{"qk_norm": false, "init": "normal", "lr_mult_down": 2.0, "max_grad_norm": 1.0, "schedule": "wsd"}
Each number is 200 + 20 x the weight over its row's rms, rounded and kept within 0 to 999. Layers, rows and columns count from 0. The size before them is the row's rms in percent of the matrix's.

# layer 6 attention key, 320x320, rms 0.0738, rows 267-319, columns 64-127
103,210,229,160,229,202,217,201,207,170,203,213,215,186,193,196,216,197,151,215,188,196,206,248,206,187,191,205,211,219,208,184,192,216,225,166,204,201,190,182,164,227,213,200,174,187,207,208,226,216,239,209,227,192,201,167,202,201,229,204,209,190,203,185,171
100,245,221,179,188,201,212,177,170,201,193,184,198,183,182,221,199,184,188,198,170,171,204,217,201,173,174,190,205,158,167,210,208,192,224,199,201,206,181,166,192,224,181,185,206,195,218,175,161,188,182,152,183,192,224,236,175,212,197,205,209,204,178,201,202
103,196,194,220,205,199,214,179,190,181,201,189,226,202,216,242,188,216,168,172,179,238,219,259,192,193,197,198,206,206,159,223,207,217,197,196,205,236,198,234,224,205,213,201,197,182,195,180,228,212,231,183,187,222,213,169,223,207,208,160,178,222,205,207,178
096,181,211,213,152,176,202,175,212,205,218,195,221,200,213,219,217,210,203,179,193,191,203,190,204,191,216,186,210,173,196,197,228,203,202,158,174,215,217,195,205,205,218,223,200,193,201,220,185,187,191,193,223,211,209,191,185,221,199,200,173,206,215,162,191
097,198,225,209,202,225,218,163,216,200,206,204,168,224,184,181,234,233,217,177,168,198,204,199,228,172,185,231,192,244,212,233,234,228,213,196,207,221,222,207,198,205,208,204,199,234,213,180,205,208,190,184,205,193,220,186,202,207,205,194,214,203,172,173,191
095,166,193,211,170,197,196,194,219,195,196,189,204,252,197,148,211,203,201,218,175,187,190,178,211,221,198,184,194,224,183,205,201,218,209,223,173,200,210,221,214,222,220,241,206,194,192,203,252,221,190,170,186,196,208,214,199,195,194,187,183,231,184,216,196
098,183,180,223,201,175,204,179,190,214,190,191,200,180,188,233,214,200,186,191,186,181,179,192,190,232,218,207,228,240,193,182,176,227,207,205,119,187,176,199,209,193,187,218,194,205,216,193,187,188,202,225,180,203,224,210,206,172,233,208,209,168,212,181,194
104,212,237,173,212,193,176,204,204,234,216,209,218,174,200,217,248,192,188,193,147,201,187,231,218,180,204,185,224,216,213,191,203,198,194,180,236,228,175,167,234,191,188,185,212,194,174,201,183,222,204,194,215,161,201,240,193,200,193,202,231,201,155,153,230
093,214,236,230,196,219,170,240,209,208,170,183,202,172,197,233,160,183,193,223,203,172,213,177,153,232,208,216,190,225,202,193,207,150,180,203,191,204,196,234,202,191,223,193,180,191,209,187,207,192,207,199,210,179,238,204,223,185,232,209,226,191,188,199,160
093,206,206,199,236,204,198,203,202,182,198,225,189,226,204,198,167,161,166,220,217,194,201,223,239,158,219,169,201,212,203,226,217,201,161,223,260,193,207,211,156,202,202,221,200,188,209,211,216,213,231,220,204,200,181,221,184,198,189,208,179,203,191,250,182
099,198,193,181,188,153,209,209,230,207,163,198,164,211,192,222,192,208,215,199,180,179,199,219,189,218,228,202,200,229,219,231,242,217,237,203,207,226,198,212,220,247,187,194,213,197,210,200,208,184,194,217,200,175,182,187,176,212,200,180,183,209,222,169,194
092,213,203,213,231,204,205,201,165,212,207,171,212,218,199,183,224,155,248,204,197,175,215,192,222,138,156,203,223,216,199,170,187,222,165,209,225,180,210,222,167,204,214,202,224,208,157,201,218,180,196,249,186,191,181,196,197,170,210,211,226,192,191,203,187
105,238,238,161,200,170,198,214,216,200,173,183,228,188,210,213,213,204,222,157,207,219,203,197,195,205,218,200,201,199,183,219,178,225,194,168,193,200,219,230,216,240,201,230,205,184,201,201,192,202,161,229,234,191,203,209,180,176,204,194,216,231,172,159,200
100,173,206,182,177,175,188,192,160,220,204,194,178,156,198,208,205,199,191,245,201,207,215,214,228,192,217,214,171,152,181,171,223,212,223,226,197,224,171,205,205,213,184,217,164,214,191,186,204,194,237,181,176,195,185,205,193,189,192,194,245,251,204,219,221
097,214,240,192,213,217,215,219,224,224,199,180,237,166,184,235,194,181,185,205,192,191,208,211,181,197,163,225,192,190,225,210,184,199,214,230,188,203,180,253,214,215,195,197,195,187,216,192,217,216,227,154,165,213,207,213,145,204,189,195,228,162,187,184,202
100,203,233,216,204,205,209,231,192,233,210,218,203,198,219,211,219,216,215,196,180,226,163,199,217,214,235,194,211,186,221,173,203,222,236,210,192,164,202,191,201,187,216,191,212,194,207,194,199,192,215,225,207,167,181,231,230,228,188,207,237,224,187,214,201
109,200,170,189,178,192,175,168,217,219,239,186,228,213,194,173,169,209,185,167,203,171,205,167,184,158,207,184,188,198,206,224,188,202,186,200,215,213,193,201,194,226,211,200,196,182,224,209,172,199,191,183,215,197,244,199,190,231,225,202,254,161,228,193,177
114,200,204,220,174,215,213,214,169,185,216,199,206,234,202,209,216,213,207,201,205,212,214,198,182,197,157,223,167,164,208,251,208,239,206,173,275,240,144,191,194,201,204,180,206,213,214,160,212,190,215,183,229,230,222,176,206,154,210,212,166,194,192,196,189
103,153,245,226,234,173,202,170,185,182,207,189,216,186,197,189,222,170,219,209,205,210,183,196,183,179,202,224,206,198,199,187,194,202,201,220,199,176,180,211,162,200,215,234,201,207,176,202,212,230,185,187,222,227,189,209,223,232,197,203,199,208,239,202,195
096,190,206,215,194,196,187,216,210,165,181,158,212,178,188,208,227,156,200,156,198,197,206,179,150,185,174,206,209,216,219,219,180,211,204,187,208,196,208,150,225,192,182,207,205,197,231,211,195,212,222,167,236,226,209,198,215,193,203,190,209,201,198,218,205
111,180,188,216,210,201,187,176,183,242,239,246,176,178,167,181,182,205,223,209,230,220,187,201,227,207,185,173,185,195,195,190,173,184,203,210,201,212,246,201,192,203,227,208,229,212,158,195,207,191,180,214,196,174,195,186,198,181,211,181,176,185,203,199,196
099,219,222,213,203,149,197,203,216,199,205,202,218,179,193,191,180,188,192,192,206,200,218,206,167,221,180,238,212,194,199,207,210,194,161,193,227,226,184,183,200,208,198,206,203,225,196,159,185,204,197,195,201,210,183,202,198,251,171,215,190,216,226,225,216
100,200,175,212,225,189,226,214,225,198,207,220,189,213,191,174,223,198,226,202,188,176,215,186,186,181,204,159,139,206,193,186,177,204,165,203,161,219,209,172,173,214,203,152,174,175,192,234,185,182,232,193,181,194,202,176,216,219,246,219,222,193,216,205,222
110,210,239,204,226,196,219,215,206,190,176,192,222,209,205,189,235,195,196,202,180,182,223,195,215,184,243,204,176,176,207,179,222,190,207,191,183,205,186,220,231,206,209,174,192,226,205,198,185,183,179,170,189,180,233,205,201,199,185,164,175,267,197,241,228
107,222,231,159,185,225,238,204,175,199,208,211,180,182,176,202,238,226,203,180,211,232,219,214,181,185,200,200,217,216,218,190,213,170,225,188,189,199,220,168,186,237,216,180,206,203,193,189,152,200,224,231,216,188,198,241,203,183,197,221,193,186,221,194,210
106,185,219,198,202,196,222,186,204,166,192,214,197,198,172,192,236,210,200,222,216,203,168,184,171,231,172,239,209,205,197,161,176,192,203,226,142,235,229,187,190,189,192,211,223,205,187,192,202,200,199,220,195,230,187,198,186,179,224,200,214,195,230,205,211
102,179,212,193,203,189,182,207,180,181,188,223,220,194,196,201,171,167,214,184,196,206,185,192,175,253,189,226,208,188,203,199,194,206,199,183,167,180,185,212,221,183,169,198,188,173,162,218,190,219,220,189,157,257,182,195,199,225,182,187,204,174,212,188,210
099,220,180,200,178,190,215,223,183,178,184,188,228,214,192,167,196,205,178,211,205,200,215,212,187,250,189,211,212,200,186,191,205,183,213,218,216,178,234,257,220,204,184,192,223,217,195,191,194,187,197,208,195,214,192,195,199,218,230,175,188,154,176,185,164
107,207,173,180,204,210,238,174,159,166,232,180,163,205,174,183,218,176,179,218,204,243,190,220,186,193,201,195,155,198,199,238,198,189,215,185,214,181,209,171,211,176,193,190,158,205,203,208,160,235,190,199,192,172,203,214,174,188,199,220,193,205,214,190,223
103,184,168,218,210,158,168,158,230,197,212,215,188,202,197,241,186,202,183,193,152,163,180,176,219,200,208,191,234,188,206,198,216,215,208,213,212,184,185,162,192,187,198,179,231,211,188,195,197,203,171,197,170,237,167,221,168,202,223,209,200,202,208,208,199
114,208,189,188,192,201,166,225,206,173,187,163,214,199,206,206,205,154,212,172,185,202,185,204,177,197,221,180,198,186,189,233,202,211,179,217,166,226,213,194,182,218,225,216,216,197,199,199,232,212,195,184,195,242,201,164,190,182,181,189,169,196,191,235,212
094,178,199,196,206,161,201,218,208,214,180,191,210,187,179,185,157,184,206,200,209,204,216,219,190,206,222,212,189,201,217,213,176,209,212,183,197,164,177,199,220,227,204,228,224,217,207,188,205,225,204,195,211,176,197,204,165,182,160,203,201,232,204,195,190
103,218,218,223,175,224,181,212,185,190,193,170,209,213,230,176,196,204,219,182,181,214,197,158,179,227,195,198,191,222,201,175,198,219,195,260,184,163,185,200,201,163,236,206,163,195,236,222,251,234,202,212,194,185,197,171,173,204,193,185,208,230,234,192,198
090,209,184,167,185,189,175,226,188,191,193,184,207,245,222,212,196,193,216,209,210,180,198,195,247,200,186,193,187,208,182,174,156,163,200,197,225,194,216,207,217,243,202,210,192,229,212,182,187,187,200,192,199,171,185,202,202,185,161,188,186,180,172,178,166
113,187,212,204,182,209,203,192,218,246,223,189,184,212,253,183,168,167,172,202,214,207,237,214,226,202,213,205,202,174,206,203,232,211,222,235,193,189,189,200,205,193,255,188,215,202,178,212,187,215,208,214,208,212,217,191,182,206,182,200,180,256,206,189,230
096,188,171,200,187,187,226,222,171,164,187,207,142,170,183,231,208,185,229,187,227,199,166,161,218,189,210,210,168,212,192,207,203,196,189,197,204,193,187,233,186,184,206,200,161,189,191,238,210,218,199,198,203,226,200,209,221,188,217,228,193,217,180,228,213
096,225,217,227,230,168,218,174,222,200,190,218,187,188,189,210,189,181,194,186,222,187,185,239,177,170,195,243,192,166,186,220,168,180,192,180,190,167,199,211,173,203,189,178,223,198,183,154,196,224,181,198,152,224,181,186,172,216,152,223,221,195,170,214,184
104,204,162,205,234,204,216,216,218,183,210,242,208,173,215,205,190,193,213,220,189,213,201,171,215,171,172,208,203,204,191,191,167,211,184,153,179,193,208,185,217,186,206,205,183,193,194,210,209,231,187,201,201,201,226,210,194,226,232,207,204,147,176,245,180
100,190,209,180,225,203,236,201,233,210,201,204,186,205,209,217,237,204,184,200,193,214,182,181,218,200,244,201,189,197,217,213,184,177,199,221,207,173,214,179,211,224,186,208,191,205,171,191,196,204,232,201,246,187,189,162,186,205,216,249,200,209,204,223,239
102,192,177,209,184,198,150,186,178,211,171,188,203,182,197,198,179,173,218,200,156,188,198,205,192,217,167,227,209,227,176,191,166,228,224,208,168,179,183,219,202,215,190,233,188,224,204,212,226,182,211,166,186,187,216,208,185,197,206,202,203,168,228,179,213
102,204,187,167,245,217,169,212,224,208,133,200,202,209,234,179,207,171,213,199,189,206,182,216,173,215,194,200,239,190,184,181,183,196,213,197,166,187,220,211,197,216,186,202,180,205,205,189,195,175,220,187,230,223,169,189,224,155,194,168,214,208,233,213,221
095,210,196,196,224,167,199,195,204,162,219,202,211,205,234,184,241,219,223,206,186,173,204,193,212,188,214,200,177,230,191,188,202,236,218,225,177,197,236,223,223,198,226,241,215,162,188,184,230,167,222,191,215,189,170,219,213,207,184,195,226,184,191,220,189
103,169,145,195,179,167,202,224,188,190,217,230,222,193,242,205,178,190,189,216,184,208,177,198,189,228,155,200,189,159,184,168,208,227,184,182,210,201,190,215,229,200,193,214,192,188,217,187,211,207,202,198,179,212,215,202,162,232,197,173,231,139,189,182,191
098,192,212,187,216,183,208,201,237,204,230,170,199,190,187,198,219,171,218,196,198,198,192,202,172,188,215,230,220,208,170,189,202,163,236,207,192,200,188,202,191,165,213,194,199,171,204,221,209,199,211,178,216,171,206,202,190,218,148,210,203,180,187,185,202
105,166,199,183,217,190,179,182,189,203,217,195,172,172,217,249,215,197,201,200,204,205,186,241,189,204,198,163,201,202,239,191,184,182,181,185,196,220,179,189,218,190,223,187,201,222,211,211,193,215,174,193,185,198,188,217,199,243,212,222,219,179,212,176,209
098,167,205,215,215,193,157,199,198,209,209,189,179,170,209,185,173,174,187,164,223,194,186,207,224,196,205,189,186,210,259,158,203,216,187,241,182,157,231,222,217,214,200,219,196,218,198,221,166,221,172,194,188,172,201,196,199,238,182,158,180,158,170,181,194
104,194,208,224,195,189,213,221,227,205,200,209,216,234,181,197,210,231,191,180,200,205,213,188,191,193,181,216,218,229,219,181,209,251,175,215,222,191,220,205,178,192,200,207,181,203,187,197,250,212,220,180,234,226,211,165,220,179,195,198,208,221,190,187,205
095,206,205,227,183,188,217,241,222,216,219,234,192,183,166,212,173,195,231,177,219,203,193,181,152,186,174,210,193,210,206,238,234,183,215,203,165,161,240,196,176,216,208,185,172,206,213,205,207,226,204,239,224,210,219,244,184,201,213,209,196,174,189,192,185
101,164,202,218,187,194,191,182,210,209,235,199,185,206,201,201,203,194,194,195,187,198,202,202,186,179,179,184,210,230,192,201,200,194,207,235,201,206,201,225,232,192,257,220,192,186,210,214,200,207,195,216,207,188,162,191,215,197,237,218,174,229,179,183,208
105,196,209,182,198,200,205,185,171,206,182,195,185,208,167,227,217,182,193,174,150,177,234,188,211,211,207,195,168,224,187,236,224,186,204,186,176,222,182,184,211,223,178,189,227,196,220,193,217,225,234,192,193,223,201,190,212,207,212,212,218,214,189,152,178
090,214,190,209,198,202,176,226,210,184,181,258,190,197,209,206,186,179,229,185,181,196,235,213,187,181,155,224,199,226,214,176,182,213,199,199,175,191,223,215,175,239,225,218,201,174,203,226,183,213,231,213,218,200,228,172,213,188,203,173,164,211,182,230,197
094,227,237,227,213,209,198,223,216,189,172,198,228,196,215,193,200,172,197,200,192,191,206,175,178,173,185,150,190,166,229,225,260,220,220,213,211,202,223,208,170,206,188,185,212,244,175,206,184,182,193,154,195,179,190,208,226,189,169,191,200,221,189,198,220
096,221,218,235,202,170,208,176,204,195,157,151,247,188,185,214,200,163,169,193,216,189,201,194,168,185,195,231,203,211,223,213,214,211,188,178,194,208,200,163,214,219,192,190,207,203,193,225,188,228,207,241,194,199,158,227,179,173,199,190,218,167,217,192,172